Weights of a small transformer language model.
Size: width 320, MLP 1280 squared ReLU.
Each number is 128 + 24 x the weight over the matrix's rms, rounded and kept within 0 to 255. Layers, rows and columns count from 0. Numbers have three digits each.

# layer 6 MLP up, 1280x320, rms 0.0919, rows 1139-1245, columns 0-63
107159140114145129082124109082113129105132103157116140107119127165136146142103083120117135100110184152090140143127128140084149151085080158114147126131124102108095147124132163121111117137069106
137094151113114127151149133186133101115120097138144102111115135132134129103134123116133131141173098141096121121143156172132108126163154106111122080115135174141120089130140129128119102137134109
146112156133095130098162146106145165182118124140129145169180123134125125156165129096112067146174128155122145095134133096129138149082117145101081099158110142156154139108131128090176142112141129
131149132111131121105118103155104140121140111156120147102103137104092142087133150131153103110170126166153138142132131103143148070146113117134150135140136143101138163090113148126122136123088192
160134177114095148150171097105114111142139076166122105113126144136137149103114124127128147143077140131134171122071100114142104106136130132084175171138133110117104105131104089129143155103101110
113135092158172140126138165131179144154131142145132141155132173181104183140159198089178110138152122083144135153154137141125141172064152156164119141138091124102146141118149179136111111161123151
118151108158140163130114125134140154127110109146147162079152151122127122114115142143150132140116069140141100165096152110159147127139114158111082155091126152128148110132153101126105116100163105
146172146137129129133124136123072133124152096133158165108144121132124056180144095101092150092113101189126134111123156153113135098118117151083135092113139097147094112136130150173144131113133103
149097111134130114114142112135091097118129101143155136140122117128132148136110111124115145072146083127122107088136165138139139156085112158164118127139121120119145062169106123128150130132133138
152158123131096156142131151132094094114147146169107130119131131116103142181088101159164126134133090146121137147100138131119105134117155113114124138128133167142126127140168111119101094144135150
110158169117088129111167136128110103059100130150119103115173101145114093117115108130140159142094096143135147133126127044152158189113143161063108162137180116099087110159200129154113085099056173
114142110099088122141151125099136150123089139159139097158117105111108134144133172176135110148145142128159184108081122137129136115132122136145126099144117126111155126090111127117135119149094120
143114095130100159121078140130130106151122145113113143131125151112091093131128117134148114120131121108131167114131132071146162096103167143120145130125116116138147153106104156119101114131141087
160126122130142142128147169135131173126137119165096089085165162136131129159082116106093119125139105125095138113109145145146095152142152122092152129131131174110113092108121157150127141108130143
163123107119185153145145099135127123148103111145104102129116183089122151105120124114196136100124109105146086148125132114119130131127140119143123091140145140123123119113102099136124108124073148
116174126126081128150094124151119137113137143135163092146095114128157135140134134129122102159153143142138101108171136160109108173129182138142114100147110151123095118169090111135125123166115108
098116112144145154118184191097108126125120165151123121126130086112082126119120090099112134154116088143165125061150135108138146151113145137124152126088102110111094116157100113159149085111129133
107111143116155138099149109136113183104105126107111097131125127114111132133115123117089132158163117148139182110129124137107123140110136166167132126115106131158103112099156130111130135143141130
155156100103100133123127129117136126108136120123092140156125151101131129144138141094154108107110108128138126149167091141142134127135138114133147147130156110105121090122122100105105166083094160
132152097109125106118127135155096179116134164127119137126106197142140118141110133120122128145137082171111129110118119106110148154107117116107145108091144159119097137147102129125134130119118154
137136148117130127091154110113147098114118103119137142136162088168073128175118136123098104146084151129110134112077147114092173128125150153170125155164125139073163158163114109159134181142106125
155108115101116120112110104095163102145105100140127129140098113094132116159116104139135153090138180144137122101156100127086123162145109115160116097165118082139152202127067115122140167106072146
109170109124158127094208098119153154152114173173101117139097157157161099125145131107175097131123159112091146146165086120116155136132118142133114159120095136094124153148122102142112144126113143
097109164099140117087175117114123114122115105139138114141111096104136129150105117115143134126179119097110164147139089124154122145126140121097109089102173126113118152158116144128151137125117132
128095141151194114162135146129101163140146209111204131105127140089151153152112124154151144138159130112113131127148171138116159153121153114145114190121114088106142125124140139125120149105111145
164134088146103131143126125159155114111118106138169142148126093132096129144127115164127099135099120109127119139164159111127145117108106135117135116124098142144137136132116140117123151156147122
161155113136118122137119111091124136137073168061109115135156127126161099149103130166086135141151118115107147066117139153104125151137192134144109166120127103133138132136100130066113109133116121
108130131143113173133121093089117135133125100100098112134134123119120093121118122097129149107139177181158110121119086108160119107127125160151117121123094123123093191128136183161132114126152120
193115133111131134141130104144133142118119153117091106115142141155137141086102106116159136139097120116143087129116096154118169089196149110151149180127083115151128156116069113171134153094149108
108153104131163176123164142120131098154120083143102149167124125152076097118129081130113121111096147109099146125162115145145106123114122141141085101112127190142156170090135174150131093108172122
142131188082124146059091109100108139080113122151159162099123130176112135102077149135136115122133124124113129173106142146136091127120085139147153112083061109084175127113128115098134164158140164
120078111090125100145162111123157128114130143119180107150144088131151082129124116151158110109158113128142122126124126161108150106103116122138149182119096128105138109168123120113147151127122143
135159141127090077140110112137130141132122182112112157165172139093191181108092147131078152101105123134155078119125097138126160121139126114100148077141138149128153123131097168102174164136117107
120145179104138103140126114105135176152133091114128137137104133102101123138110129149113159129099147107132141089143139148135169122127099107109105083137133105160149140128080156126119127088087169
146086137091129130065137102169132136131158142154094124187168131083119130147103126136139104121149098131107129111175091166135139122129102155116135088105114133136143091081168121147142168116113127
127099089111117091126099118125092131085149109098110182129147149173112154152133107120103153158126158094089130178140110105078091181077150119130121106156153120099171123111126146100153071095113113
125123101087115140162122106097098141123088124132147104129114150176125192140179134101169113140137096179062122128150152119097167128127112150155114140143090125104115125123117097132091126111157126
101149169075127104152148094112058110117099167129136112106144180144129068158128120140143099096136121205137108127113170099115163112141144182136113182136138118150093112127123200142149100197109133
099073141143128119141162124103086129104087105123161177088125132136135105145152112111146165139148110133105131125102152141148113119130147128096081116180134103086141130110108084113142125121109092
130086146103155161118100154104131143161142153162105102130121084075120118119135130147148098093126084130171143118126150092113159136137095131177148122131160102160096075108100094134145098102099112
094119160129102105121141146121143162125118115159095182177109183115130161078133125157122129123143155096112120126098126183134154097127110135158142098149120144128142143131129081116112130161123095
095144125169165061156085121162123147093106164106110198144120075111151156095104173093098096123150142145171106131132141112117140160162044090114107099145145130156123119121126114139100112130132128
120132121131137157151176075125130087119130143128109133067182135104126098112121104142137150120111157111130120121139108179085132147134122164123131090114143123102114110167152125115116161117123112
171125107143131114127135130113122132121131159158152107137143112174148089092113180113126126085116129165093148116138116159111149094121099099133144130127089144106152177121134160154121107106126145
125116116091095120118137168099163113096126097123112141115103135122148144122098088105113117125152118120128115123086130101171149122117128123149136139098151137148129142097160132112142125116111152
150180164093126102174113119100131114155135123106126113152118140120141074081121107144122116117147150150124128069162140131121156106136134117147115140121128107183121146174108116104089131114155140
149115160172150117160141150112117096120122120157124153117135161146162188094100088136094094127106128094118147143156158182118107151132146102175155147127130111081122111143133150125111121126149122
153062147127169111153129138186088119105129154147123136126104145101116131137122099130153147150132133159116104122115163170179143102134122112111120117165153152126118146118157118137154104141119181
159135181162142101124132066159093148174097155120098137134138167162127134120109112116104127117131170136083117185157113092124122134105169163139104138130114151104105128149155121142106138133102128
166140148102129103159139128131117140078078135154142114116145152098125122111123135100119155151131132108113107111139132107143143150168133123160132055171145132154115202148157101109109148161116124
115132118126135154132141125117155193114125151162137130127092125158111179122136126117117162125134135102129145126079164145153128125141163120103115142153068128139114076155178119129106115124175135
171143121130116144087194130090110119132117123156156153150138109151146144137127122140167113142153168156102157159126163143157127147142110145093128091138127155125142113149141095148134102109087165
149079135155106143161159148124109135088111141116113134142114098070132159130099103146104128124158104096132119138160152143138134127143128137115106106186134105133116123124104097123136060092073130
162110129131142124117163141125135146124100118140125161150129114104162149141163125121130151140111131089144107128136122146110132139110166131144095117146113123122111168119138096107096100115161144
120125142151140144128111103113108160111092097124161152148139104120108174089107171120098083134130146154140157099123150131183168124085153119136124136145118152129113105115089057131151147143184104
172148148122112171143123128118180174096075158124117119135089131139106087165123156122115188151101126100107143118158148162145105123130121149120126132075116133089100132172118071140107131097126158
084115148123075135111135095145122177183156145131113119131086145166141116076151102117179143067070111142108155103108148167158134133138133153145144132156184144127154160147128131164103154160121190
136118125145165080116150139124127116165130130133142087110132145098122091118118172139117119103147103148141121119148123118110142079105158098131132094097135063141135129138129148134112133147154136
109166143137105151126127111167126148157138132128121138076113139122122141127121125145106128127090143106107111105136152101146124142119148136170142161099130129100079109103125146166143157110119104
107109112102154116145132150115129102092139161119130157102164159152104122118145130091134065147143130154121089115139148128139136154138095137136105139120158121115106089122131118096157135138084148
160133130115145138138124127082158094107104111130141084134142132136152123107126095126128083136072100119100145082084130160196130115144134110168081137119147109118080124125172125120111146117127122
100123111165133158062138120091131141119117143116150135116112132119162116152179114136155119124145136102137099130123093151108157103084178133124129108153128109103149116100148155154133123134154154
137056085126154079157123102112086121159137151145150124118171175059116116141159149132182160114116101127109092110097168110147163118144134151128096109120157129132130123117136136144155096122098119
148135081149101129118117119166089139149112132118125163115116134113126086131134142137128181111076110128122117106100132042105104131106083082100108138121122091128106120129101120169100110152173119
114128129111139127082171153114133119112146173139160148191117124137119127165076157122140110104143125127130138114114136143174132121126113124167128149148121133116115133120150126134109116106119124
133177145134148093115094115111126172103128122107139152103130130124142145111136164135078140087103119109119156083158130141088129173133203130124118140096111105106133086126092104154163131102135131
121148107119118118117104106176150137134106132144164107152092085172111166152119185151181131162107103078135128118104149122146123138154122111143179114135114144104104125135136150147100124145153136
115110136119132174095122129080115137103093135138131122150120110105144134136115128105154131120145085134126115108095124139131116130122126173171097111137204120088123131108172126145142099141141140
152131125137109113112153111135127094080067178112151127135094137141103097131164132126144121132109101144148096127148095158128140094108117103152131104159140133147119104176086101153123151137131132
124129141133081137142173112127118141145119165125105132124119103111122122116111129111120143128142165111160112149138148082150141160144127139130115083153110121139150118104109081125148141155148135
113122158136125172129142126108110126151147124170118104115129119162144145165148120092135112103120134133098141136122105136150107126151119120155109121120150146133120123121116128128115112066118108
138144146124105135082170157096129136154116095126117101107103155164068160130152146152125142130144100136121123132143119120179114155116130078103115137122108121091107100166140129098148108145123128
129157120061116090126135146139158130149111174145160163127133121162107136097125165107110162106169091105095118069160117154160082113126138138152111118155135125118078139137146109135104126150123152
076115122123113146115128122101101126163112147155131121171159132169096110121104145097132151174136164154108130139128136117132140118180114109172131113131141127169106128148151114087135084141113141
170098103127116142109119117066108135125099096155114123171146140103114138098080152097137138120143132112123122126156153072118103168104142134142114110130092159151153130113113118122158082127104155
136129116114107115102150119133099141144127130143124148155100127119127120120146106126150159083150153113118111178142158111138102105113134137153125140181140143172112133118110119146128161127107100
112114062106171192116123100086146104087117163103120095156155152123188138096130148108132123112125140160085162170122148116118103138102161131120123125124133084162141102102140139162128140138198156
138123166135154082130119077121142135121110168108172119125151109133133136140144126120121146095145123174132090085121141112177121148134100127121140106125107136158162154102137133119116115120132123
131137121137092125139110132119132117121129126144151150115106132112146070128142181117143124123158128184152133134109156103085183076110126147127152140133119133162106105070168154147155169103109117
170125130133094119127140159160152141142154116138161173109145154143150142118150142154115132109120137132134117116165134077144103133086129102144145122121107096088119132102149144164177112121145112
095140115133069102123138147125155124115093127103121112157101125143113148121132136147095123106109115155111114139105149142092141105126132108126101128138137116157106113118129157162129092103137154
145126146107130115101114083111145146136128121139117110133112100064133101175120106129133154096123138099140120153163169157128133095151160147159120083117150146146121136155124151109093143133184125
143108107133104140160118129098162117117114138156159121150152139138202174119076129107144133101112085150146123137185153157123120059157161133106120125123129118181135127152106098133143139121122159
168157149166171147147173142140130115108109132139162142150092122134090142152130128083106118097125143103123121160116131120148120106158144116162180088128102111118146123143146119141135110091091116
112122146153138115124136127106128112105083110121128099121149108152118133159141111135153151127142142109104157134147150109082124146131100123137131103123173110159105164086091129114153060153102163
181097115168109094108123098131141128156131138091118151125078100127138116083172146121116118145117131141102079108102119127157123136114122116121137123110154118136117127090182147123168133096113176
144138139162161136110152109112141154185115119159125139108147128120123103148113125131173116134157139128182146148174146161160129153113102089161108133118117117132088131121167151108175106130129178
123130114104099139096105142085106111118114125145116164154086075156139114114163172120129189149124144168134080119142080154076132166096085116155112164165140120122093099070101122109146135139169126
130095108172125125112133124093125150105122153117148182098107131129118096111131145121134124130155136148122118092127150151110160114121159137122132137112124131089077113095128162118134111128161119
197121131083116152170127111131096143103110122159089127168094123143159123123149124114185156133126160138120144124137119139128157125127154127135119131120150133158122160068106084131099106145167139
129140135088118124155115138125155129130139109112127111123164126102143152123097098104117119137106116115113129098110139153109084118120137146107105105047146092126123097117160115121142113128162113
102128132133159136107132086134104140081139138131145116122100121126159093101123132121141134142093119122145146101125170141127118162090100138111103099154181108111099121134174118139174139081104146
183104087126094182121137120122135143131122119133143165120152128163102140150128165102134109140071109131147115132141142120101150157121142087129143102149119117104134091134099132165142138124144109
102126123141153118115117099129097149099106123161107147095118111106101130111125141122164182121143111125111129171068142109094168182125136132133115147137120136166126108109196122150076169081133111
112113116165155154133134123118161106150125106091118128135135119162127120079127155133099100162168110097118136136129113144102115133118166117179104119083159111121100065112119113156077141108116135
157103185129120152135115143081137135103140106092113144119146158129174109151075150096158125151105097121124166131119169105122114169106097138151143142135128136105125133100108134189118132153142145
164119142141151145167157124066104114100101125140122105157102157183151180159119125129122153105130136149102160128167113119159107170174120145110158138116172116158095153121148098086131173103157116
128127163120131118146113122150155156076094130145152117124130134128131173127118143097118126159150101146160186148151116146102153119111141160113152168195159120115092148104129109151143132132139143
144087138110140159116123122126126131131129123146130110104162114120179119128133133114123129111104136088121134161088138112117086143117144144149136102117095146095108135119102133099107095138136133
143119129092152145129097119127144115158119115160125144145135169141137142120155116132101131126114078154122126096111134124148132105168144133129082102156167140157116120133113112095105104084141141
107138109103111113117132136144080155136137114103129151101103120088135128134132153151119137146114135088096098125143157157139143139143165126158116137128129121108171158149119116163142113093072147
099126160142107155098141124139094147179114127099057110113186111101095135118144164123082136161140153108126122127142171152168160112121123168098127130149081117171164087131082179106156111121123115
132122117127081109124134129132138127181114117130160150129131128164127108097160174084103136121139138130115122144112160157122119112110178130162148117117145155116094133111133130159121134131125113
163105134110157169156143129129149140149131138135124148120129125109114086123147211096124126109158118146099168151144147123086152139091124114162063096128105112078123089153137089164110094123162153
144107131166130100136143072149126125137155086150078138098149096153141062147118160134088130113136104174128172098093111109119134177144156118153102177136126126128114129089102107098127106092141140
132155143143129128109144117113096113109125145173123148160088069115179119123145127127110110098140133086117130145126097081153171107116121120115139141100147104143115129128132111166093122145166142
126116153113116126131139081094091131084132149141149155112107134100099123104111143117125090147111113099079151081155133131142117134175133113119124123100172115128142140098099115089130114110155106
# layer 6 MLP down (transposed), 1280x320, rms 0.0423, rows 1139-1245, columns 0-63
119155111129144098072125165152073106186133156149084115157120120166117163116131100090114121123122112138129177131136148143109071150128066128139145139180128166145097113110157114135140111144121170
136132146133120139127105111097112093154047157132113142158144156084129136087144115134169150115138175126126123113130158122130198153098174111128145128102084148159151105105105151126134129138069137
159150122159088093106124164135112133146209174157117131107085124128125151111133095146136133161141124142122141158124168137122128143120160125156166159108097163100139145129141117118126146103187141
154069145138100124142180119080092076122105141171133127122117100111158137105111140114137119093105165153168088172080116096117135129115072159129154127132159144147115148128149097119110123144096107
110096157125121152151146117154149163110123121121133102126153132132076126119167145179105138106166118106120104174077153117129144117093085096090156121152173171124127131126153119125154131093092123
160134155090155122144126114124125141118110149148123131102118133133116134171103122127113134108117080150121149156117125162147117148109124127070133145141133116149156139123110107117160144115135104
092109158123158107126097120132143124101073082078134108128147136128113116102129110138135139122130105135129122135145142119114138117127127104127112127134110070161134134087134121105091145095120152
124151134143126130175131124107135105101101126140138144072166133127130106108161147120101104113095140135104112086167114146151142129144117165153136113155143123183128145140128113090128153159131197
136088116126152118118123181114128161105130109098149140113124113108105134128137094158163113134060122139087113149126135152151096109128138147140126125075115084173109087127147131086112124130103151
155100167152119087126124142131142140094086087174130074094158103137155118139131145096139182117091121148117109110097129120096129099113084117173147148118154122141134116170159125131120119112124114
136118124135120100145175126093094080139133123101168127115101116179097118181112100103143122110106151169126126150117100094096174163138128103101090123168141133108114112116102103139175130083123115
109091125125161140131097158118121131106122162148096113103149080131140138131149152169142136134124158079107134095159112128119147149146161113118118146139110145148138112082104147109140193123120173
123131099128143184158137118112161132087128137136101122120171113134108133131139128118091107128139151155136112125128112105117150147117141133154137134123086098115111133133122109120152152124178098
135094094104113159149103104129099150164152118184110118117149103120118152124151137138115177112111143111150112118138158112151147110109137177119116158147158130092158156116122116120105099119180137
116114151103155131124167113142113114116174141114121152093132125149136105101080121122130139107130141098105126123158083167125106119118129174104156173154113082094167099106143104138114108116182126
135105129129159131163138104093105096163102121141129159101170156115118097137128130125139135129089100128124150156084134101137135128113124113118109131137168118109148129110129120124139090140127121
144152142139117111126071135177110107082150155133149141127138147108141139112128111164149150160126139158105086137076099159111153145164140139140103135154126105146121110111104147152135148129114128
136113106146097101127105121132133127139134109112166111152105081135166132139096107163117081166107144130115117115154142125131117115122101112096153099132106108125137122128145147115125157123148134
106135128097128140107133141099132107133133163126163121162134106152109093165127122121147133108137146166127122112147100130108114147119133156107171124114129141104109163136094116140135125142106158
115117152119179121150124162139150153154184113161116133086115144104073131123133082144107099103142110125107141135107128106091119144130122104086132136154136139191107150118150098133088116152138117
148137106132140158121147128130143152099152119149139093081117160094127104161116142099126135141116101124134141129136158149160144154122123142109197127155103125149117122142169176141118148128136179
135154120146146107093129149105106127106127133121135151131116133081099098126092119132135121125136105121135157185164112123118144100135103087128149112147128108124137164136131162120116119131140116
116109173142157092103101153141147133078143135147112079128078163145094105107150193092157123128114121145100100098140112141144141119118137132145104117120111086099121173133140130157131139118141099
110083100138136131118131131120128146156151148111084144140142062115138118149176122096120095130121156128113120116158137117120133145123131112133087129112100132208108148080107145121144164152078164
140096126126137158134124116142117124117197128096153102139106116120133145103126157167157114126110138096136122134097148128170116127116131153097154142104138110146139154138128137116148108133111112
125116159127120141110155118126096148141139180162171145112148082115109124148115110124127141108102127129099123141151130106109115084126142100135126155081141140134125145132171148117152097154154170
123105137128097107097150143129113112093169140111120110092163120109141130138147157107119073163130134128161122139085139126136142133141102131112134113100154094065144125097122131084102123143116127
123094145152141101135104146127132146146166141161106124150132127151134107116117131161129130113153116128141131128106090127116095082141132111131129123155129097111114163106135105145103091127114146
123165093100127154131165155131134122116159103162151096105121132152120120141180125091123117111115148117101128117119111092077147145095133136144114098143127113143127119145122111108133133114111148
170125148135125195143096136096169147097110113120136110132098121127137158148132133146157135123099143129129132115154133161139139129128160159154108155111109095141152132088145129159150151137129122
161174137106122127154147115145141081091087109106124158168105111159103112125144155130110156161103084094127136125148140105122096173106120130084101130071110111112163132136090129146127095130148121
152097146126120088130187158126126121144137126148135093110087115080081103149129159149089119124145151153148141107132155148114132130107125135132112153145119148092134110135125120153083170165119137
163106136078136108090149115147154116151101090116148131115143081153138146147131160144116139131105129118176134107106138153116123113153141146146192188119142146141110164129125135165189140140108131
119108100150140108123164101094139143145178123130154100101134110159120129127179130130137107169125142114143114141206116151118126129147118086115124188102117092099118154148118129133108100144142142
129164101166107105128125128114139099155134134137131149111133113116124117101151123149108153144126109117163120147144146122115082136138115177121105131148084139133115109117167106160122137133168149
127127131162157133144156138088164105134108128092159161149125157154082131101163123145111135105138111074127154129166130128133137128136138146162149166137103107113155107121124113159094171103082121
141159116117138097164112163127108170136127136109075188084140117148152146081130147101153113129110047078099117100119127123139117117113123155145143085114115170128120176105105120121131162122104090
098130149122095120164127098104120137141134126132124092141150160162138071171160130160161125133125142127173117092108125160122156112138092150085097138094147138131096137154152150121150139105134105
132106139113141122103135118117125161136141149162094156137171088173131146135147119153132105151175127152137116151137086165113142143131139090126097083133139095124124161113101143096088118140091136
129131154131100166098126129134140107136138096117140123097093153136085075108116170144154138114121179136124142163102150102121152169134086150108148122110145127119137144108131129072110100110140143
163138131081133138136104120080095095179130125189108095118135115152121156122129097086138080111118160152132143134143124122150077085139153106150117185144155152145114136102112155111071127113124165
105143149114165110110136099155113125142138105138121099133144149153146105105126153153145111117098130109135142143135160105123133098098141103120132108182159137108151101156110149117122116105143149
145137113118150152166131100135126092132168087144132145127132168111088154125157109141147134133105148145154095165118113123090139134121110123084139121114110147131137126125142135112092124139133110
133143113119109137098112118151111142085158101103122146136111144091154143142146105120136178141129095128126115142130148137140154084141110102137130153135149157154094147131093113095172171102122104
151126123118112125135132122115096130146104144129119139147109128128170133115082103134131122147177108093113142109124116178127111074103153146113139130136153161147140127147114131135079088123116143
138141114124150120161118082088185129138156128144132142085111127137141147122147121142135150131100115144129165118129155132078145079136136145142123118122122129160122134118124129124153155137164123
144108158141119122137144152164154093154088130154179164080089142137110170126111122118148106145104141146126099103117086147131127110169140120147112113086128151115096130130132156117129103203128158
114133093111150136113155178169118146149138125169134074127084104133136146188120141117120137174110124053115111119116130182118128109086152137144111162133137171132189123106107166148152108144141121
133116135135158150120114132103141120128116126099097110162123136088113124149130139137123186128161127103158143128042124138155146132095099185156130153081140165158127184082126099147163130152114121
135175094121166105088149127155058113076083138158101125150169139120132166157154123154111141165139140123109136115176129101106111151088121149141085150120102108125100131099131150108143119179114135
150139117116092138119117132124121109141108149100088125119105131151101131131160122107113111114130139087114131094137111042098098120139153128123091106122127116146101176104080111134132143147152166
095111146076123099130114137109084172092106090172135142136120132102129112134143135124105130159115135093160107175164157116122095158131113143122115132145134103057156079147172139104138126089125112
090155171151171129135132160139088120129149172116152129161128147139133159132115162148136136149134129107134114133103150109134135127084124124086137144152113147151123067140145104092149110125126093
163116108120117109099079151121116158128141097132110110110146144140137163098117141164153126098123167108159117087142101128136135156133119141114127186152121134159117157146112125094134111132146134
120147136158108160134121117150072102205125136124151143107113141122131144178109163093101140133160078097169139124142140144128175106141124113126120103182152148108152113105112101106146157159112124
133140156153117159162113115136076127135123101157099115105144168097194077153104165132135169172098138115137112113129152105150137146109133121164147087154124165108151154123127115123111104126112121
111152149163148156129082109110148133095089111171123157137108148112106138103106088118069116115139101153145168120084124155132135113148119123120103130088152091105145158159144139094110158187115166
117102115103132148124152117140099138145121129134097118140145139129105153125109159107167121128168150090189150113126122130160134123102078126118156096103125152143166168118123107138098142106069097
156126082124143124118140160090148087137162126122115123134145150142132138104114124130117106139154097111091135126111109122141114111113121145132140099149140131111167123149132100163131099100114137
179124113121149075094127117111128145111124147112117084096132144118152118099124124141139164148152136157099147117125144106120138106168151151109121119170132118105186148115104113140116126115075157
146138144126133094087134078100154095122137184110115132105148108165142170164146145077188167120109098158111179114070096151157145103166086108111150140100104117135120120098107092110155138133129144
095084126133154150136158140100128105168110137108141115115123148120106155109150126121078132138131128139120079159138153148091125164072134093143136072096117130094128160126123141130153096131087106
136117150117119117143124135113139185122133118103151154122137163142146095113163144092143126130114177094126096132181095159144125124161068137140136131106145122149113080147122103165147112123109108
174135179126098118113131145143122153097131165163116167126153145098112132142133154056101113122167100125131156127119063095141096133171179132154149148147136133150163136085170143155165158097105135
103158167098091123141098140109125090110134114123120136040115126151122151146145120154090143164084149150129122149129120085112155132122118113154122135117130152101144150162094121141110139118152153
117129162155122121137121136115090127097145167128151169130120128124121126080137146103149126079138133111119127107132147129085121139137152071137130099145138159141115177119098101113131124142158195
131181151123081160182100159103146146107100120133123124130108091141184105054123128149125151169156143096139103103087141117133113093155169134163102102134153099135130154095119098131142180117150118
153098137150083118072179117178155142168166132092122070125104139145143103102126151087142120100129139157138151115090166096106102134121153121125148117151143078125135094133163104121152105119086129
170168124115116130130127154073158135124116116079138124128115122120137124102100157143124125175101133137150096134106139122122135089106129138105091096150145132169153108136154125171057128140134106
108087145140112136132094125148109123137118141124132126094155126114114150165107112134134119095171155149138140132116109151091115144131107136156125170137131088120111115125085087120120141102127118
106161098114131136088080122130136146102114129156126133123101118107130107098208109135124112161127109122155138148138117131083143103146111108112102188084132119093162123155109136123144130147102114
122070142139142150104153148087168105142115115116098146108159131148117120136087154131102110117151169129110103106103108148144117092125126121120152128145151156141126151137150152100131139116133096
139141166134118125087184164174155120107118121109127153166161157112124115145148148103125144095099113125122144108157161098093136154122104154144104125131132141086117154134115168118093129158098124
131121120142125153121127144146119129194146120125157101130134135148130154171127145104104120183142125189094116095158109131135125169127093100137152124116105095135129155134153131134079132135114113
140093145127168107145113124118130141131136067104101123151126134094118153115118171144128176116077084135145139099129133120140122117167132114120138121151090113145144079098140149072123115144110124
156145090125105082108120152114126135146159109128095125124088083158158150117103116112121076103084148153138087135086073113115132090149103088111146146168102125137121160160151142123127088147155103
108118108146119115150092141142150128128139125093136116132152117145117119158119117100124121153102139117118117111136144133120103114129121098155141136124153122143141114139105111118128131155094124
073128165162150137120136136144139095142132099158124111117130179137128116173151127119115121124176140126111112128132103119157154141116125136147117131164140113101109113142129109118134138151124154
125147128129105124133121162152132128091120143178130127166133147104119148120119104124174166166126169094131130117180125174107159117145148119110171139160100110045138131100112153108095123117101128
118171110112125147148136124116086120111134114132115104161140099143122147136117182133123139143104099141146172126110162129122165127155126153085154126131096128145162172157125118138149143133131109
135128125125119100156117102117137175123133110114160097135098142105128103142155118118124122164163140149152133112108112136135122116131113134147136117087121155143100143181112106134122139167089099
147118112145122187145135131127110165132121150133108100098160089149153158155171167141151102122119128123129155137098153150153140172125112116147092112136133169156163144125116149119075159136145132
102146138103117142118113166132134126163119105156099164129106156099093116118117122118134111132159110146151121131153159130119136127135123136144131128124133129132141146104103118150181117152172122
133100154171161128160160124150102118146141129125117108121125134139109163148097116106141100151121106131119143138081067171159070158130161122200128168092145113135160114128127111160126103121133097
118146114063118113120104136127124096171084153143097123178092129158109139203168096143085139119144142117163122139140134096091101127139122129107119182155094150117145125113112105120148133198162136
155144121113159154145148133134105120164154126203075096141135131134130128097150148102146136128120144155121079115122080115139125065053143115105143142154148113179122143074130105137119111121124128
135139124103164100180130089104152150118121120133158114152114093104143120126107131128164111149098138135088160109126078067124096107143101134097135161147122108109115176134113108135181156171145167
142122086108143140109137119104135111144106156137143147140160130123110118133103103093146107118109114162139091127103128158139167160130140134104153158154114131120130146125153148114123158146104161
126147115149138077119116121133143112156145159138135102098114143148174162120165175083086110127132163153138065126179142116151127116109172143153150114152131138183136130126130114119156131123162110
099106128169157125152147127116150135153118171125102183136141107150118101176113130177155122156131119123124090106101131109120127132165136102122128109115120136135123117118124105070134122131130133
127151105146074110148152128155122130130118105101127115136103146147131156125139114176124154174105183127122118133169143167085147092088128127076096117112105107133129121119150102105104076141156137
104120097116120122131159114127143111134103094165155156150126119141148142138100114109131104120128139122063116135109143157135123070148150136121073118154133123143083083121134094099111135096172125
140110102128168114120102138132115137143109089144128132142154103117174101144129101148121138133080077163158157128080177087123135146144153080067144154132135093105143164126138124122142128191116124
172108105098131133130084115094160137112097148144134094168133095153104136101146157132134143119080162122135141078164114135113116124108144169103117107087122118121110111114079102112101153115144118
133088132104076124143141143134136123152218082173127137130115159167161128120175144110159059159148153117056170119105129134116146139147132170181115136148149126093115138123123140098108147117155115
108156153107087122123114140168109113123186106134130123119132105146112124118105095129096119110172091143116155120134095141081144146163168150139082112081148172111119173097143128143107143111120137
163154156090142105170115118138122138108110106134150141124156135124124141180148100153130124153074129103145117171116089103119120139138096142161123127094109116139140119135168152084102171120130143
134139144120130126132116146147156150111155161159187107069106085156117163121174132143133147107149102114122121143135130120162138168134111135127167111147081130073152126120155122103151071120115142
131129130122123114130155116159144127075154092157111184136159120125123118148112135146134096157099136121162114114127087164133200103187101149136128142097148137088168107149141119113152158163145119
146107119129138116178080091137155136156150144100085139128081153138113127122147109135084156160135115117116124123189177127102104124119076078117149131152105132111098131158149129076135093138136119
141114138115140118112144163146145153147128189074136080143113137146125121122131124140128155146145139108159124168104115115145169158116150118091082122109106111108130120146138100120105116157148123
138118105110112141154098146160124156137106124129105129147115153126117123122149155096142155118184134094111132141107132096113103118128110126138159100101115120136154158105129141133126137123102106
143120097179117108106113108132163130101125177084134121086132135111093132177112121114139115097135130132089116100140147126135154171162125141138118160144104126137124123112147133129157133133139145
115136162133151124123101081110117146092087145134095137110098173121145150126121107105143136110161098114146105096125124155179114113154141104131117101155126144104140157094133131135110134096084109
085102123132149091127140084124120126128155134100137132080114120140158072146117112115135153165111143121104157127118094089143128089155146149142118122107145123080156132145146100103136126108116108
108162125127141163112192135113118141126113083127149134110164108128100129150189124137143097122119102145126163092130135135116131107098149106145112151115128142149113149118092137135132115151137124
128102146166119122172156116149126150108129144093185125115120119107133096149065152101140150120136117157136152114104176147110153146119172131169104146098121133105116123135098104141103151157158102